From a checkpoint of a small transformer trained on Wikipedia.
Architecture: LayerNorm before each block, rotary positions, biases, embeddings untied during training, normalized queries and keys, attention and MLP in parallel, some layers without attention, local attention windows, gated attention, capped logits.
Each number is 200 + 30 x the weight over its row's rms, rounded and kept within 0 to 999. Layers, rows and columns count from 0. The size before them is the row's rms in percent of the matrix's.

# down: layer 5 MLP down (transposed), 1024x256, rms 0.0761, rows 992-1018, columns 0-127
# up: layer 5 MLP up, 1024x256, rms 0.0944, rows 993-1019, columns 0-127
down992,101,172,183,182,250,160,189,130,232,150,216,206,211,196,209,223,221,155,171,196,123,193,187,189,243,232,199,166,153,208,229,186,144,132,193,150,207,160,185,197,194,186,222,243,208,181,203,174,183,236,186,150,227,191,174,216,245,197,217,216,169,192,188,232,162,163,189,274,157,183,170,181,212,145,225,166,185,226,147,202,178,224,219,202,212,201,161,162,184,194,193,147,225,170,206,150,216,215,180,221,248,186,191,210,211,172,198,222,170,185,235,234,216,176,247,227,225,200,190,174,201,139,234,192,201,143,190,160,249
up993,088,181,196,183,228,170,205,176,203,240,202,186,186,120,164,222,202,198,222,205,222,154,204,191,216,203,226,204,220,190,220,240,206,226,218,196,224,191,222,213,210,226,197,236,190,167,227,199,200,227,152,189,186,243,228,198,262,179,183,198,226,190,215,256,192,208,204,205,217,198,200,220,229,231,170,157,217,162,198,195,241,190,219,181,156,166,249,197,194,188,194,219,153,202,215,255,238,160,230,225,180,174,240,250,202,221,234,121,221,210,156,174,207,210,175,251,213,161,228,228,187,178,137,164,190,191,195,133,204
down993,090,231,228,191,150,175,222,253,180,243,191,186,223,185,251,165,221,198,196,233,208,233,248,219,155,234,149,170,226,226,198,162,188,231,202,229,169,229,154,209,202,169,186,151,200,187,176,198,184,169,188,225,224,166,203,222,206,248,219,153,227,198,232,167,213,201,208,227,215,200,173,206,214,204,202,165,208,218,176,210,176,192,175,182,230,162,249,152,93,188,212,231,200,180,270,180,138,203,158,182,196,216,210,191,190,186,199,171,189,204,241,223,298,205,191,190,263,162,168,201,198,212,265,214,177,210,170,186,205
up994,095,164,177,179,194,230,224,195,219,197,195,217,221,212,187,232,255,237,241,167,233,165,189,243,190,216,249,228,259,167,169,231,256,220,242,184,231,194,191,204,153,223,198,222,209,160,227,197,194,200,185,198,207,156,162,181,204,204,184,98,197,236,160,239,218,186,172,182,261,191,190,181,205,188,194,171,171,179,197,140,200,195,173,174,169,217,195,249,187,193,183,227,183,180,200,240,265,199,209,215,193,237,191,152,268,187,180,235,214,169,229,214,191,228,196,215,181,209,243,166,222,248,210,198,206,219,170,168,205
down994,093,231,216,221,211,227,189,233,172,182,213,231,187,150,207,144,171,210,169,206,240,219,219,233,239,172,207,207,176,202,184,135,167,223,194,248,236,178,223,170,187,131,203,225,203,229,163,224,221,224,197,168,205,197,269,246,178,183,221,211,236,175,210,173,200,182,148,209,170,225,208,191,137,209,203,188,207,196,194,191,258,184,182,197,263,147,201,154,158,206,144,219,182,219,182,200,183,169,196,189,156,186,187,170,157,169,203,241,227,243,129,216,249,149,217,150,163,161,176,225,160,189,205,227,194,187,160,171,198
up995,088,198,199,209,160,244,188,187,208,165,200,189,237,174,180,216,172,174,159,189,179,231,225,192,216,205,180,197,240,159,194,239,233,187,184,201,140,235,155,237,216,192,156,184,229,173,202,235,185,214,256,248,213,202,196,178,238,251,192,226,203,189,239,233,158,185,206,208,238,224,190,257,220,249,200,269,181,204,170,267,237,210,214,173,261,169,243,151,170,175,198,212,165,185,203,201,202,204,198,157,174,232,209,196,208,224,199,240,189,204,247,237,198,160,184,179,214,192,190,203,187,196,193,201,238,222,238,178,145
down995,096,196,172,184,177,155,201,223,205,281,230,179,204,235,188,168,121,181,206,234,196,223,201,185,188,156,124,233,264,186,215,177,134,167,154,186,222,188,229,140,241,207,237,202,181,183,151,144,243,218,163,172,153,162,197,241,228,187,205,207,196,157,186,194,237,235,194,215,199,194,211,202,214,134,223,231,182,213,221,137,234,150,174,213,141,228,162,245,232,232,173,173,216,199,222,217,215,199,220,203,192,178,150,197,182,201,176,209,208,201,207,184,201,216,242,238,212,148,185,167,230,189,180,213,168,223,207,226,161
up996,110,211,230,206,165,202,217,233,274,273,209,188,179,235,207,173,172,197,150,226,172,189,161,259,185,201,176,269,226,211,256,222,190,264,218,202,212,222,234,193,150,214,181,227,208,209,168,192,204,189,266,208,181,207,212,246,157,204,176,197,124,196,207,219,246,167,212,178,176,187,171,189,214,212,219,207,160,185,181,245,266,222,207,142,171,161,240,212,192,201,178,136,184,219,281,174,212,263,233,150,193,256,222,192,265,164,228,196,231,160,221,187,209,182,194,253,183,120,211,204,181,177,198,195,202,165,201,174,227
down996,108,224,171,172,155,201,194,167,213,189,240,247,245,242,212,192,271,223,276,160,193,224,212,195,183,155,230,181,176,183,164,174,168,221,214,185,159,179,170,228,237,222,193,261,171,173,196,209,194,211,155,203,233,164,220,250,210,218,165,192,239,173,148,147,208,242,174,209,186,190,268,240,205,209,187,195,180,206,190,194,164,214,235,200,250,232,240,193,173,269,211,255,189,188,177,254,209,202,189,246,198,145,185,165,193,205,198,214,267,200,219,218,202,207,234,174,190,168,244,190,197,225,252,184,237,185,221,168,188
up997,105,206,176,153,190,222,170,142,230,219,241,210,225,194,206,244,140,219,209,242,234,161,202,228,201,183,209,226,211,124,175,222,168,201,166,182,136,210,232,189,234,217,193,228,207,209,200,206,119,162,239,199,170,190,244,182,225,180,202,163,246,179,164,206,191,250,199,146,242,243,222,210,194,235,191,158,229,193,183,207,189,177,160,225,158,196,243,202,214,179,167,186,182,216,196,221,223,215,205,232,171,225,197,188,221,187,166,130,220,159,148,172,274,281,171,220,223,186,206,198,216,167,228,201,221,184,205,181,211
down997,110,216,257,198,145,230,217,200,211,235,217,168,236,182,158,241,208,194,242,185,201,195,168,223,242,202,218,165,193,234,231,227,247,152,228,213,230,171,173,178,175,168,209,250,174,290,179,194,254,210,252,188,232,170,162,163,239,271,206,189,188,209,186,216,208,169,203,188,192,196,188,205,207,162,224,163,197,159,167,206,210,204,206,200,227,203,188,215,194,176,206,136,178,215,217,248,268,144,216,168,197,184,200,159,188,177,224,198,146,186,208,165,201,97,176,225,181,177,230,178,132,191,217,184,181,194,225,198,203
up998,096,209,256,205,186,192,203,198,208,233,267,247,156,163,224,193,178,185,221,178,193,150,271,177,187,213,225,227,193,218,206,224,210,142,168,188,219,201,186,199,207,224,201,218,178,167,213,213,237,218,199,181,230,196,169,187,218,226,145,167,167,215,232,154,226,226,199,196,208,169,204,233,217,184,189,160,203,201,177,212,244,189,197,205,161,203,241,267,215,236,214,184,167,213,195,250,212,204,171,260,229,176,163,218,243,164,281,196,259,152,209,182,173,202,180,224,171,182,189,226,174,215,166,192,225,192,193,181,188
down998,089,207,187,175,185,191,206,234,241,161,209,160,195,188,169,264,264,191,184,207,189,232,223,209,181,189,139,189,235,151,191,167,213,195,216,235,155,183,230,198,199,182,176,188,200,227,181,195,182,212,198,199,175,221,161,275,172,233,185,214,229,179,172,211,134,207,241,212,177,208,189,141,179,192,174,192,191,184,195,188,189,223,177,184,212,198,193,232,194,224,175,191,226,107,271,171,233,179,146,190,202,233,190,203,212,193,186,202,199,197,253,189,220,197,173,113,211,206,191,174,253,183,200,171,206,193,169,177,241
up999,102,227,176,149,194,230,178,150,194,243,189,179,216,173,198,198,153,225,220,207,226,225,240,175,218,178,163,253,225,171,180,197,179,205,210,155,191,164,235,259,173,199,244,174,210,227,184,153,181,230,205,204,169,242,188,217,183,226,198,223,198,204,205,187,217,182,209,199,167,226,142,230,192,187,174,183,181,191,222,177,241,215,236,179,159,188,227,199,182,221,204,178,217,209,235,247,190,202,193,208,170,216,211,179,151,148,194,138,183,246,186,243,203,214,169,213,183,168,194,141,167,176,173,171,233,170,234,195,227
down999,102,197,213,204,216,222,220,213,206,194,201,172,212,208,201,227,209,173,210,228,154,234,173,180,164,214,218,196,194,227,218,223,190,189,194,224,206,238,165,234,254,187,125,219,199,229,227,159,215,123,236,128,228,179,175,186,227,200,206,224,157,183,206,190,210,220,178,220,209,219,184,190,189,160,197,198,179,186,139,216,191,167,262,165,171,188,157,213,171,210,200,188,189,151,196,221,211,155,218,174,233,196,202,210,219,196,194,205,236,191,167,179,253,223,270,195,205,109,213,259,160,197,204,244,181,151,184,217,203
up1000,098,230,229,137,230,208,214,139,204,183,158,223,185,203,198,193,181,250,205,176,187,190,207,231,217,234,153,180,141,218,184,211,226,223,215,230,231,241,186,225,193,135,199,220,243,255,164,258,181,215,157,124,217,211,165,242,233,135,189,210,168,177,242,166,156,226,192,197,188,196,263,199,229,207,233,233,209,204,220,222,169,216,216,176,253,168,228,207,170,187,185,164,214,227,207,163,200,171,174,174,178,184,175,187,158,188,215,209,248,225,275,185,217,233,214,184,212,153,243,237,205,233,191,251,204,155,213,140,198
down1000,085,180,164,232,217,221,208,276,217,154,187,174,190,193,237,189,167,180,187,213,145,168,197,191,186,225,184,215,202,171,214,236,259,188,245,221,201,209,179,195,200,248,204,214,225,189,190,209,153,208,240,261,115,246,220,135,176,200,253,197,188,212,258,226,238,209,182,222,158,192,185,193,189,214,194,181,209,169,188,230,205,194,196,217,185,267,242,201,212,160,203,175,174,181,187,231,227,201,166,193,226,199,213,198,231,195,182,190,156,186,179,237,157,188,244,226,171,240,166,211,184,235,216,209,213,192,207,190,220
up1001,107,149,145,245,149,225,242,179,189,199,267,238,192,153,194,142,219,161,221,177,169,222,211,216,213,173,182,177,266,157,178,176,217,215,204,238,248,207,304,210,160,158,194,192,204,194,174,201,196,202,205,188,203,202,209,223,207,186,160,161,221,208,187,229,188,167,239,175,160,196,234,186,197,193,162,207,223,239,224,154,166,207,208,147,201,190,199,186,207,223,222,197,148,210,215,227,178,150,214,229,185,221,164,178,214,222,202,194,178,153,174,247,252,214,177,261,227,224,253,185,180,184,175,249,199,202,185,216,199
down1001,111,206,221,183,211,208,179,236,178,216,205,191,229,168,180,167,214,231,236,166,184,231,239,198,239,208,196,161,196,180,215,159,191,208,142,238,161,234,182,204,167,249,222,233,206,222,158,216,144,178,200,210,212,221,195,176,247,197,168,212,180,186,216,234,231,173,203,170,169,215,207,210,172,184,184,230,199,178,130,201,212,231,221,246,203,225,254,184,214,176,180,245,186,212,177,243,193,196,184,179,255,212,172,186,209,156,127,231,199,178,252,181,162,271,145,227,243,177,157,233,192,152,155,160,217,224,207,169,193
up1002,113,146,151,158,174,237,184,210,186,173,142,210,201,201,167,185,212,213,202,192,208,211,201,240,206,236,205,289,219,158,218,218,234,233,177,196,220,191,253,201,217,185,216,183,275,229,213,238,156,137,256,243,217,224,211,197,158,212,198,224,182,206,233,203,114,196,212,213,187,172,259,179,217,219,210,262,194,189,186,165,202,231,175,207,244,197,231,118,220,197,219,183,156,291,221,175,246,219,201,176,176,210,142,206,205,246,188,187,217,171,233,201,219,206,178,186,219,155,240,165,226,186,155,172,231,191,179,216,219
down1002,114,196,169,220,252,227,229,220,182,201,201,206,218,164,229,208,121,237,244,168,220,230,218,161,127,162,214,140,226,206,237,154,209,194,216,235,221,184,157,187,203,166,165,177,162,225,193,146,254,183,239,222,167,238,243,169,205,178,218,200,216,176,171,250,239,170,147,212,214,202,195,221,157,258,196,163,166,169,209,196,185,177,238,164,236,169,236,240,198,229,212,122,232,218,227,232,190,224,200,169,178,186,182,260,242,144,216,179,243,251,190,180,122,217,145,193,180,173,170,263,204,226,234,202,165,172,229,175,223
up1003,102,208,209,217,158,200,201,241,187,234,210,192,226,177,252,201,243,187,266,219,152,222,201,184,222,256,183,182,179,206,217,251,220,167,240,271,205,221,203,217,198,231,234,179,188,237,230,259,213,209,233,227,206,236,161,232,175,200,158,162,176,221,189,207,192,228,213,208,227,198,188,181,160,231,170,173,173,225,259,226,218,188,156,163,174,219,218,206,194,198,192,156,194,217,182,226,202,202,142,189,186,174,165,145,189,203,216,158,209,189,201,239,232,244,200,216,223,171,185,183,191,139,206,216,198,164,238,134,210
down1003,095,160,165,205,271,153,277,185,181,178,221,210,161,173,197,234,208,228,217,167,258,192,184,237,189,182,200,163,238,174,190,179,204,169,238,190,170,197,140,221,195,207,204,238,236,203,219,205,215,204,182,225,226,155,217,182,189,214,194,223,165,213,215,146,211,168,174,163,171,270,203,200,225,224,228,200,229,200,186,164,195,171,188,184,178,185,203,195,187,244,204,199,208,185,205,240,253,198,219,189,191,237,173,173,234,194,225,226,187,179,192,175,171,169,193,207,190,218,206,178,171,218,260,221,187,240,206,238,155
up1004,103,174,177,161,214,212,216,157,207,246,180,255,243,165,210,241,118,216,229,207,212,234,204,238,227,225,205,173,164,195,235,204,205,202,179,240,179,206,200,182,160,210,177,201,196,141,205,227,167,136,206,232,200,194,177,210,222,208,187,211,204,219,166,218,186,153,233,187,228,203,219,218,188,253,161,253,197,224,162,145,160,230,176,216,239,183,219,174,178,212,190,193,168,206,200,139,249,194,214,194,124,247,158,179,174,233,200,205,255,238,246,247,210,188,212,227,227,243,223,163,212,216,148,192,186,196,189,198,215
down1004,098,194,171,205,204,182,215,205,227,209,199,190,215,236,204,229,244,189,151,192,145,231,171,150,198,161,214,221,221,197,229,214,189,168,181,212,209,180,201,205,175,159,210,218,145,178,214,156,210,273,232,218,150,197,174,217,177,235,168,181,152,194,198,200,203,252,199,222,159,205,245,206,226,198,235,256,247,231,240,221,223,219,180,158,235,213,205,215,214,207,176,203,177,178,242,194,209,222,244,192,207,184,197,213,174,152,216,173,202,138,226,284,161,214,185,230,199,181,178,202,196,193,219,225,226,239,278,214,195
up1005,104,182,184,177,201,231,272,186,220,193,196,219,192,156,249,178,171,180,199,163,197,188,192,208,244,211,194,172,126,208,236,248,236,229,195,209,227,229,218,221,213,156,188,171,228,211,228,214,229,200,214,217,179,150,225,230,163,267,231,187,163,206,201,157,132,172,204,166,188,193,158,202,213,192,226,263,201,221,150,170,207,157,190,159,213,215,252,137,216,243,184,201,203,196,236,141,202,225,228,195,199,239,238,209,201,118,167,196,212,109,179,202,174,207,180,209,227,236,205,225,194,217,202,190,168,199,268,176,159
down1005,105,181,180,214,226,209,181,179,186,149,169,121,222,207,218,215,228,222,201,178,218,269,164,243,128,211,170,200,249,227,161,281,223,175,183,200,211,223,191,195,229,225,217,213,150,208,123,238,221,201,247,179,201,180,187,189,200,167,219,289,172,212,237,211,175,171,208,164,231,210,175,206,150,183,232,160,179,217,181,184,144,205,229,181,224,230,200,188,202,201,160,204,129,180,183,173,204,184,198,258,170,160,136,195,192,189,208,176,180,173,234,154,202,177,224,207,168,222,182,172,179,262,170,191,162,185,188,212,194
up1006,098,169,213,184,219,194,159,180,212,212,183,183,130,206,203,204,165,196,186,163,176,150,206,173,176,227,189,203,148,192,156,212,166,167,245,187,213,202,197,268,149,219,233,232,186,230,193,177,201,179,198,181,220,198,181,256,237,215,149,135,214,157,196,200,223,172,229,199,222,211,175,216,189,163,189,165,171,182,220,161,233,233,186,232,169,203,208,204,169,296,170,210,146,187,252,220,184,184,212,196,171,255,220,187,221,176,177,168,211,163,239,266,196,205,222,180,226,214,168,199,198,210,197,154,210,151,197,193,256
down1006,097,221,218,198,213,187,219,181,189,230,237,209,244,224,225,169,228,192,252,250,194,215,185,185,176,233,203,173,183,169,230,219,238,198,173,227,187,220,192,179,202,203,194,208,211,225,237,167,247,201,163,224,146,207,192,186,159,200,178,197,198,231,178,177,174,208,178,210,240,243,217,186,132,237,144,194,209,164,192,196,140,150,198,137,198,210,225,164,221,203,209,200,240,161,148,189,241,198,182,175,260,189,169,253,201,197,168,182,189,240,186,253,210,223,204,182,230,204,193,241,204,198,183,203,162,211,227,205,194
up1007,099,183,196,148,184,247,235,188,176,179,209,137,184,193,179,179,174,191,166,189,167,189,236,140,241,178,167,140,201,207,189,197,206,160,162,196,199,179,181,196,229,227,182,179,215,210,206,216,234,130,201,193,202,201,140,213,247,168,172,225,216,212,183,198,228,204,175,190,157,156,189,190,224,202,236,170,175,164,139,263,244,219,193,201,187,177,261,237,189,194,205,181,236,217,204,221,169,255,276,176,192,212,258,216,144,209,242,231,197,179,206,204,210,221,200,238,153,216,198,143,199,202,169,223,188,174,206,182,184
down1007,099,217,180,205,174,183,246,185,210,230,229,273,200,205,193,149,191,211,190,168,232,173,191,207,178,189,203,234,175,253,213,163,203,200,269,204,161,238,154,244,202,190,169,264,203,216,198,171,181,267,172,213,190,236,222,230,200,261,208,190,232,161,181,170,219,200,193,247,239,185,181,213,198,179,198,208,233,201,175,155,136,175,205,277,239,130,183,186,227,225,180,215,184,210,188,236,184,215,197,204,253,172,218,220,213,195,205,227,203,192,243,161,232,177,200,221,165,209,236,211,235,159,141,139,180,226,206,167,167
up1008,108,184,167,193,178,263,220,203,258,178,193,241,148,158,219,202,206,169,167,156,193,189,198,275,212,196,157,214,220,222,154,219,235,193,233,214,214,193,232,226,183,234,206,192,255,202,218,239,229,224,205,172,183,187,209,193,206,185,181,224,196,137,240,216,128,169,191,231,230,191,203,204,224,184,201,139,184,174,226,161,186,198,227,221,216,171,224,171,204,199,201,203,178,199,168,281,231,152,155,220,174,205,139,171,218,167,230,189,185,164,188,263,237,189,234,191,185,214,196,225,137,193,158,179,175,206,183,195,195
down1008,110,144,261,196,236,208,208,258,219,211,146,209,177,214,190,208,212,211,193,239,163,153,190,183,205,228,196,167,167,190,176,207,243,195,244,216,253,208,209,216,192,173,232,200,219,160,170,212,240,208,175,184,222,177,225,159,121,241,242,168,154,146,217,225,244,212,174,198,191,211,185,233,198,222,186,235,232,148,171,228,188,194,164,155,241,271,150,250,223,151,190,221,228,146,177,177,207,185,212,163,179,166,218,167,203,200,140,227,204,204,174,203,184,207,174,192,183,199,251,181,229,243,212,195,185,172,170,185,172
up1009,089,205,202,207,204,218,238,183,189,227,238,202,195,232,230,158,196,182,191,159,229,226,175,224,167,186,223,165,179,208,200,201,214,162,196,274,229,182,213,171,219,238,200,145,206,209,166,272,239,207,208,142,143,209,251,197,195,207,213,218,181,200,154,191,199,243,191,190,181,248,193,162,190,211,135,192,210,197,218,139,252,200,252,263,214,123,191,210,176,164,219,170,205,196,191,210,231,235,205,178,262,194,195,183,164,130,170,219,191,215,216,210,187,226,220,234,151,215,219,154,182,187,233,168,183,211,202,122,213
down1009,082,179,171,206,179,210,200,245,248,231,208,204,185,195,203,183,207,214,185,199,188,189,192,182,208,167,220,225,281,253,223,151,187,204,179,163,175,183,229,175,260,199,201,249,202,137,200,220,180,171,228,125,191,167,210,161,207,243,181,219,202,175,216,231,194,176,193,252,198,184,238,208,208,176,227,183,140,186,160,152,205,196,188,146,160,177,194,196,212,248,245,143,202,285,204,202,198,183,199,208,206,180,234,203,221,251,200,208,173,172,193,198,166,199,129,188,190,213,197,270,225,180,171,182,202,185,193,184,232
up1010,103,207,186,142,189,196,231,262,221,155,180,207,193,193,183,172,172,200,179,199,204,196,215,191,240,157,209,211,241,235,221,209,174,196,252,193,233,207,228,189,195,156,178,190,221,194,175,178,242,195,259,218,273,219,190,237,200,194,216,179,175,198,140,213,187,234,176,238,220,193,155,165,182,168,220,218,218,204,218,193,233,178,244,169,188,192,267,137,209,173,174,204,210,213,239,264,166,175,199,203,209,172,254,174,246,162,227,224,227,226,231,201,183,180,195,211,182,202,177,232,200,223,171,215,206,192,201,186,171
down1010,101,224,166,178,196,185,225,144,205,205,161,184,206,156,170,179,195,181,206,206,185,185,190,198,182,228,178,244,210,233,152,227,155,221,145,201,234,163,174,200,208,247,159,154,203,191,210,198,221,183,162,222,148,211,164,121,244,195,163,176,223,174,212,205,182,220,208,115,197,250,183,183,199,188,191,201,198,186,230,207,199,216,218,231,255,241,181,239,175,232,186,193,217,201,216,201,153,193,261,210,186,182,156,205,213,225,115,189,182,117,176,173,222,222,224,198,225,226,206,169,242,229,188,199,174,192,194,179,199
up1011,109,212,233,163,204,230,182,169,204,146,193,261,155,220,206,222,202,209,188,196,229,198,215,240,227,214,212,162,213,207,206,155,193,224,246,247,187,193,241,231,230,189,166,199,233,154,206,207,191,171,176,162,241,168,212,169,196,233,194,197,149,172,233,179,162,228,200,230,201,205,152,241,170,267,187,172,193,189,207,258,221,222,184,211,207,158,222,169,129,195,198,211,210,232,245,182,155,144,187,261,185,185,144,187,156,220,225,222,175,228,189,212,167,228,230,189,143,165,210,200,144,186,214,214,208,283,186,198,220
down1011,106,272,222,218,250,145,200,167,231,205,271,168,260,195,201,234,244,149,179,195,250,246,156,223,184,243,218,173,175,208,216,204,200,147,221,221,225,201,163,181,213,173,201,198,216,192,220,192,224,234,199,193,200,229,144,231,200,172,186,246,244,200,189,135,220,175,222,185,229,221,143,200,189,177,190,186,196,233,238,180,145,144,180,210,257,246,214,195,185,233,179,203,202,235,194,203,170,249,197,192,194,173,219,189,163,204,213,174,195,187,236,236,243,220,226,190,163,213,279,198,191,228,225,194,228,217,188,187,195
up1012,097,221,202,164,159,198,172,216,244,248,263,182,187,180,258,197,184,218,211,139,188,193,192,250,219,193,150,228,222,198,171,267,225,161,273,238,250,173,197,166,181,190,182,239,237,213,197,223,215,214,185,180,194,198,210,210,264,234,156,202,210,220,239,129,191,187,191,163,223,208,194,179,174,189,212,186,169,190,161,232,180,230,152,251,177,171,178,197,161,208,241,169,176,203,206,184,238,196,219,223,195,179,203,220,262,223,276,119,182,140,188,159,177,216,210,196,175,173,189,198,196,230,222,155,221,171,162,172,200
down1012,093,188,234,191,178,208,230,188,206,183,171,242,166,211,164,222,201,183,185,243,193,224,166,152,266,215,227,211,204,162,273,133,207,207,148,218,261,140,176,184,196,251,199,242,203,205,190,189,208,230,218,186,248,198,178,224,194,181,211,170,187,221,192,229,159,173,214,247,178,196,233,209,200,246,190,152,246,216,190,143,245,198,212,145,196,241,216,187,214,176,223,213,207,193,240,198,220,211,214,280,178,150,255,212,151,157,185,191,164,198,156,187,216,239,217,178,109,293,162,177,174,158,161,170,190,234,216,183,215
up1013,103,137,222,205,195,204,170,177,259,240,233,210,195,198,203,212,137,215,230,242,183,204,155,223,255,219,232,199,235,166,235,167,195,181,220,176,217,222,188,217,193,180,197,172,185,182,190,194,184,116,232,168,201,201,220,217,251,226,216,186,208,209,230,233,175,141,186,159,202,210,177,207,211,201,191,206,185,194,137,208,196,159,157,215,189,187,213,158,190,262,201,153,183,236,155,226,255,252,242,185,226,186,154,252,258,142,196,164,210,212,218,185,196,186,199,233,205,178,206,263,187,204,192,243,210,183,166,201,191
down1013,106,212,177,229,183,205,207,183,165,184,191,198,266,205,221,194,211,203,213,218,162,204,166,228,180,178,192,187,152,239,176,213,240,283,279,192,203,192,234,153,239,226,168,205,140,264,182,232,247,201,153,202,229,260,228,189,133,154,184,172,185,196,195,234,194,250,223,176,193,192,200,202,184,223,210,206,204,151,245,221,157,205,265,146,185,187,209,234,258,140,183,261,226,204,191,202,178,189,185,226,177,164,165,240,223,199,218,236,220,204,197,232,228,219,180,192,177,173,207,169,195,230,171,172,177,193,239,183,225
up1014,106,247,183,239,231,196,221,163,206,221,225,195,186,253,250,235,249,229,230,131,206,203,181,236,186,210,219,206,193,156,223,161,237,224,243,206,209,209,201,169,258,208,194,256,222,206,198,166,201,181,221,248,116,222,112,195,216,198,209,135,192,188,143,236,181,184,215,221,224,181,180,227,175,244,220,238,172,210,181,165,205,246,183,190,191,213,189,214,184,211,186,238,199,225,166,258,233,212,223,150,163,227,223,173,223,255,241,207,192,203,207,248,208,193,217,175,219,244,217,213,179,164,199,170,194,204,196,211,215
down1014,098,250,159,175,204,193,199,293,238,164,183,184,221,189,174,224,254,164,189,186,180,201,197,193,256,209,168,220,224,193,186,249,176,165,183,255,196,205,163,224,199,186,184,186,153,177,209,167,211,220,222,165,218,224,181,235,197,175,184,176,219,179,248,181,146,182,153,147,211,209,232,211,232,154,204,232,182,192,204,221,166,246,231,209,265,180,192,252,203,196,169,171,192,220,201,161,149,201,200,221,202,236,168,229,248,193,193,196,200,180,194,264,188,195,226,194,192,169,183,261,165,227,209,197,213,190,208,201,220
up1015,086,231,194,230,201,214,240,229,214,220,220,229,152,197,219,155,194,150,180,235,170,232,200,190,238,219,237,268,232,138,195,208,167,210,231,187,274,208,202,225,174,207,190,248,266,147,194,176,207,160,163,169,203,184,156,202,165,190,215,180,224,180,208,211,180,147,181,147,216,221,211,188,160,228,203,152,200,233,215,200,232,216,166,233,266,152,206,236,162,200,198,187,213,235,199,184,171,180,243,182,170,188,193,203,194,195,189,178,211,202,237,223,186,163,268,260,162,194,206,181,174,211,210,223,169,235,188,193,236
down1015,103,263,231,205,230,191,170,221,150,206,215,200,193,252,190,210,241,155,222,164,231,237,234,165,172,225,155,200,187,235,150,216,203,182,192,238,194,201,186,278,204,147,179,184,220,181,186,201,171,247,210,186,232,166,234,241,245,199,187,191,162,240,219,243,219,195,171,239,258,216,150,146,241,162,167,200,158,257,263,196,200,223,188,219,207,254,187,203,225,150,214,236,224,208,154,241,233,212,178,223,192,105,130,237,156,267,223,201,192,202,178,188,185,247,192,231,220,179,193,180,189,205,229,192,211,196,223,229,223
up1016,101,189,193,227,228,166,198,189,197,237,238,169,246,142,228,185,212,208,150,212,218,177,223,216,213,214,205,157,218,157,197,237,189,223,220,177,189,227,222,242,236,213,196,197,216,224,212,196,206,146,197,179,150,216,239,161,235,148,234,197,161,178,225,181,151,220,148,191,240,197,238,210,139,241,257,219,200,192,142,163,188,138,164,207,174,198,214,209,221,186,174,234,166,221,174,183,202,209,232,257,195,209,152,152,237,212,185,215,207,203,214,194,230,259,147,230,167,185,238,178,161,227,168,229,227,255,171,162,187
down1016,104,200,191,238,175,197,189,230,174,179,164,204,191,166,205,210,216,176,199,160,183,217,207,216,219,172,235,191,157,208,252,184,202,120,201,194,168,184,181,225,219,189,184,242,189,215,194,226,186,204,133,182,220,179,186,198,163,263,231,184,161,182,244,266,260,204,238,221,207,193,205,198,214,161,188,198,183,206,187,199,180,192,172,233,205,148,202,191,170,218,178,158,147,197,194,236,252,258,226,166,209,208,201,261,216,189,138,140,173,234,173,169,169,202,152,251,217,224,181,246,238,160,158,147,178,183,212,183,228
up1017,099,232,152,158,189,221,161,201,238,178,237,226,182,219,243,201,184,215,223,146,194,190,198,240,182,209,191,163,186,212,225,222,194,237,235,242,286,229,205,208,199,200,165,208,236,223,235,244,210,211,185,172,201,178,179,147,175,192,184,206,217,187,196,166,203,200,175,185,162,201,190,216,159,177,162,189,160,212,179,176,188,209,219,217,182,165,168,223,182,186,214,211,187,197,199,196,224,223,179,207,226,195,223,177,195,203,266,206,157,210,193,206,168,161,220,213,198,178,184,205,139,240,231,204,172,145,241,138,233
down1017,097,200,235,214,187,161,190,211,195,163,199,243,232,255,192,187,219,198,198,270,184,184,153,198,186,224,236,182,199,196,163,199,190,219,198,161,212,227,202,200,183,201,231,195,201,203,171,167,130,218,197,194,192,178,190,192,182,159,196,214,220,188,191,209,200,174,196,235,191,181,169,214,232,176,288,164,221,236,202,233,200,215,242,161,208,221,189,206,260,178,194,211,282,209,192,191,157,223,229,186,217,169,174,197,143,211,153,222,215,240,215,145,248,208,245,132,166,248,178,204,158,134,145,234,209,198,191,137,171
up1018,101,205,186,225,190,230,240,202,164,246,185,212,211,149,173,172,199,186,247,203,181,205,155,230,213,206,147,274,226,178,186,226,213,184,216,190,216,178,209,183,185,231,183,162,206,169,177,285,179,158,171,172,196,238,214,172,223,253,200,149,207,250,172,195,177,168,172,130,188,229,265,165,189,205,180,238,135,230,249,153,228,182,230,255,173,228,219,207,200,228,170,217,170,204,228,227,215,214,216,188,151,227,178,194,216,202,195,210,205,171,210,204,205,235,234,213,218,217,202,200,196,262,138,151,189,209,173,184,195
down1018,105,242,180,199,196,202,162,236,240,231,154,202,220,196,204,238,243,218,174,197,163,197,189,205,228,228,168,203,159,209,262,199,187,200,173,177,198,186,260,190,222,178,194,206,165,162,199,179,175,203,234,224,223,196,142,258,221,222,228,197,175,210,201,229,205,225,227,186,158,143,209,170,177,213,210,114,205,219,191,209,193,188,186,197,208,210,159,185,186,204,224,193,151,181,168,227,232,213,241,202,200,202,239,197,250,165,218,201,191,203,222,251,237,198,197,225,186,240,184,181,197,160,199,157,188,195,195,155,217
up1019,093,224,202,246,197,173,210,160,210,279,180,190,227,199,142,223,221,187,179,201,221,213,196,194,160,266,122,234,202,217,166,217,218,160,192,198,187,187,159,172,211,226,256,162,195,187,179,169,170,154,167,157,166,244,176,181,221,190,200,184,227,234,219,167,217,220,184,196,163,192,163,241,143,256,235,202,98,220,194,207,242,232,196,196,183,191,213,220,146,190,203,206,172,223,226,151,195,194,207,228,145,188,194,193,160,230,262,229,215,184,161,172,242,182,218,200,203,184,248,199,158,246,179,177,165,221,194,155,168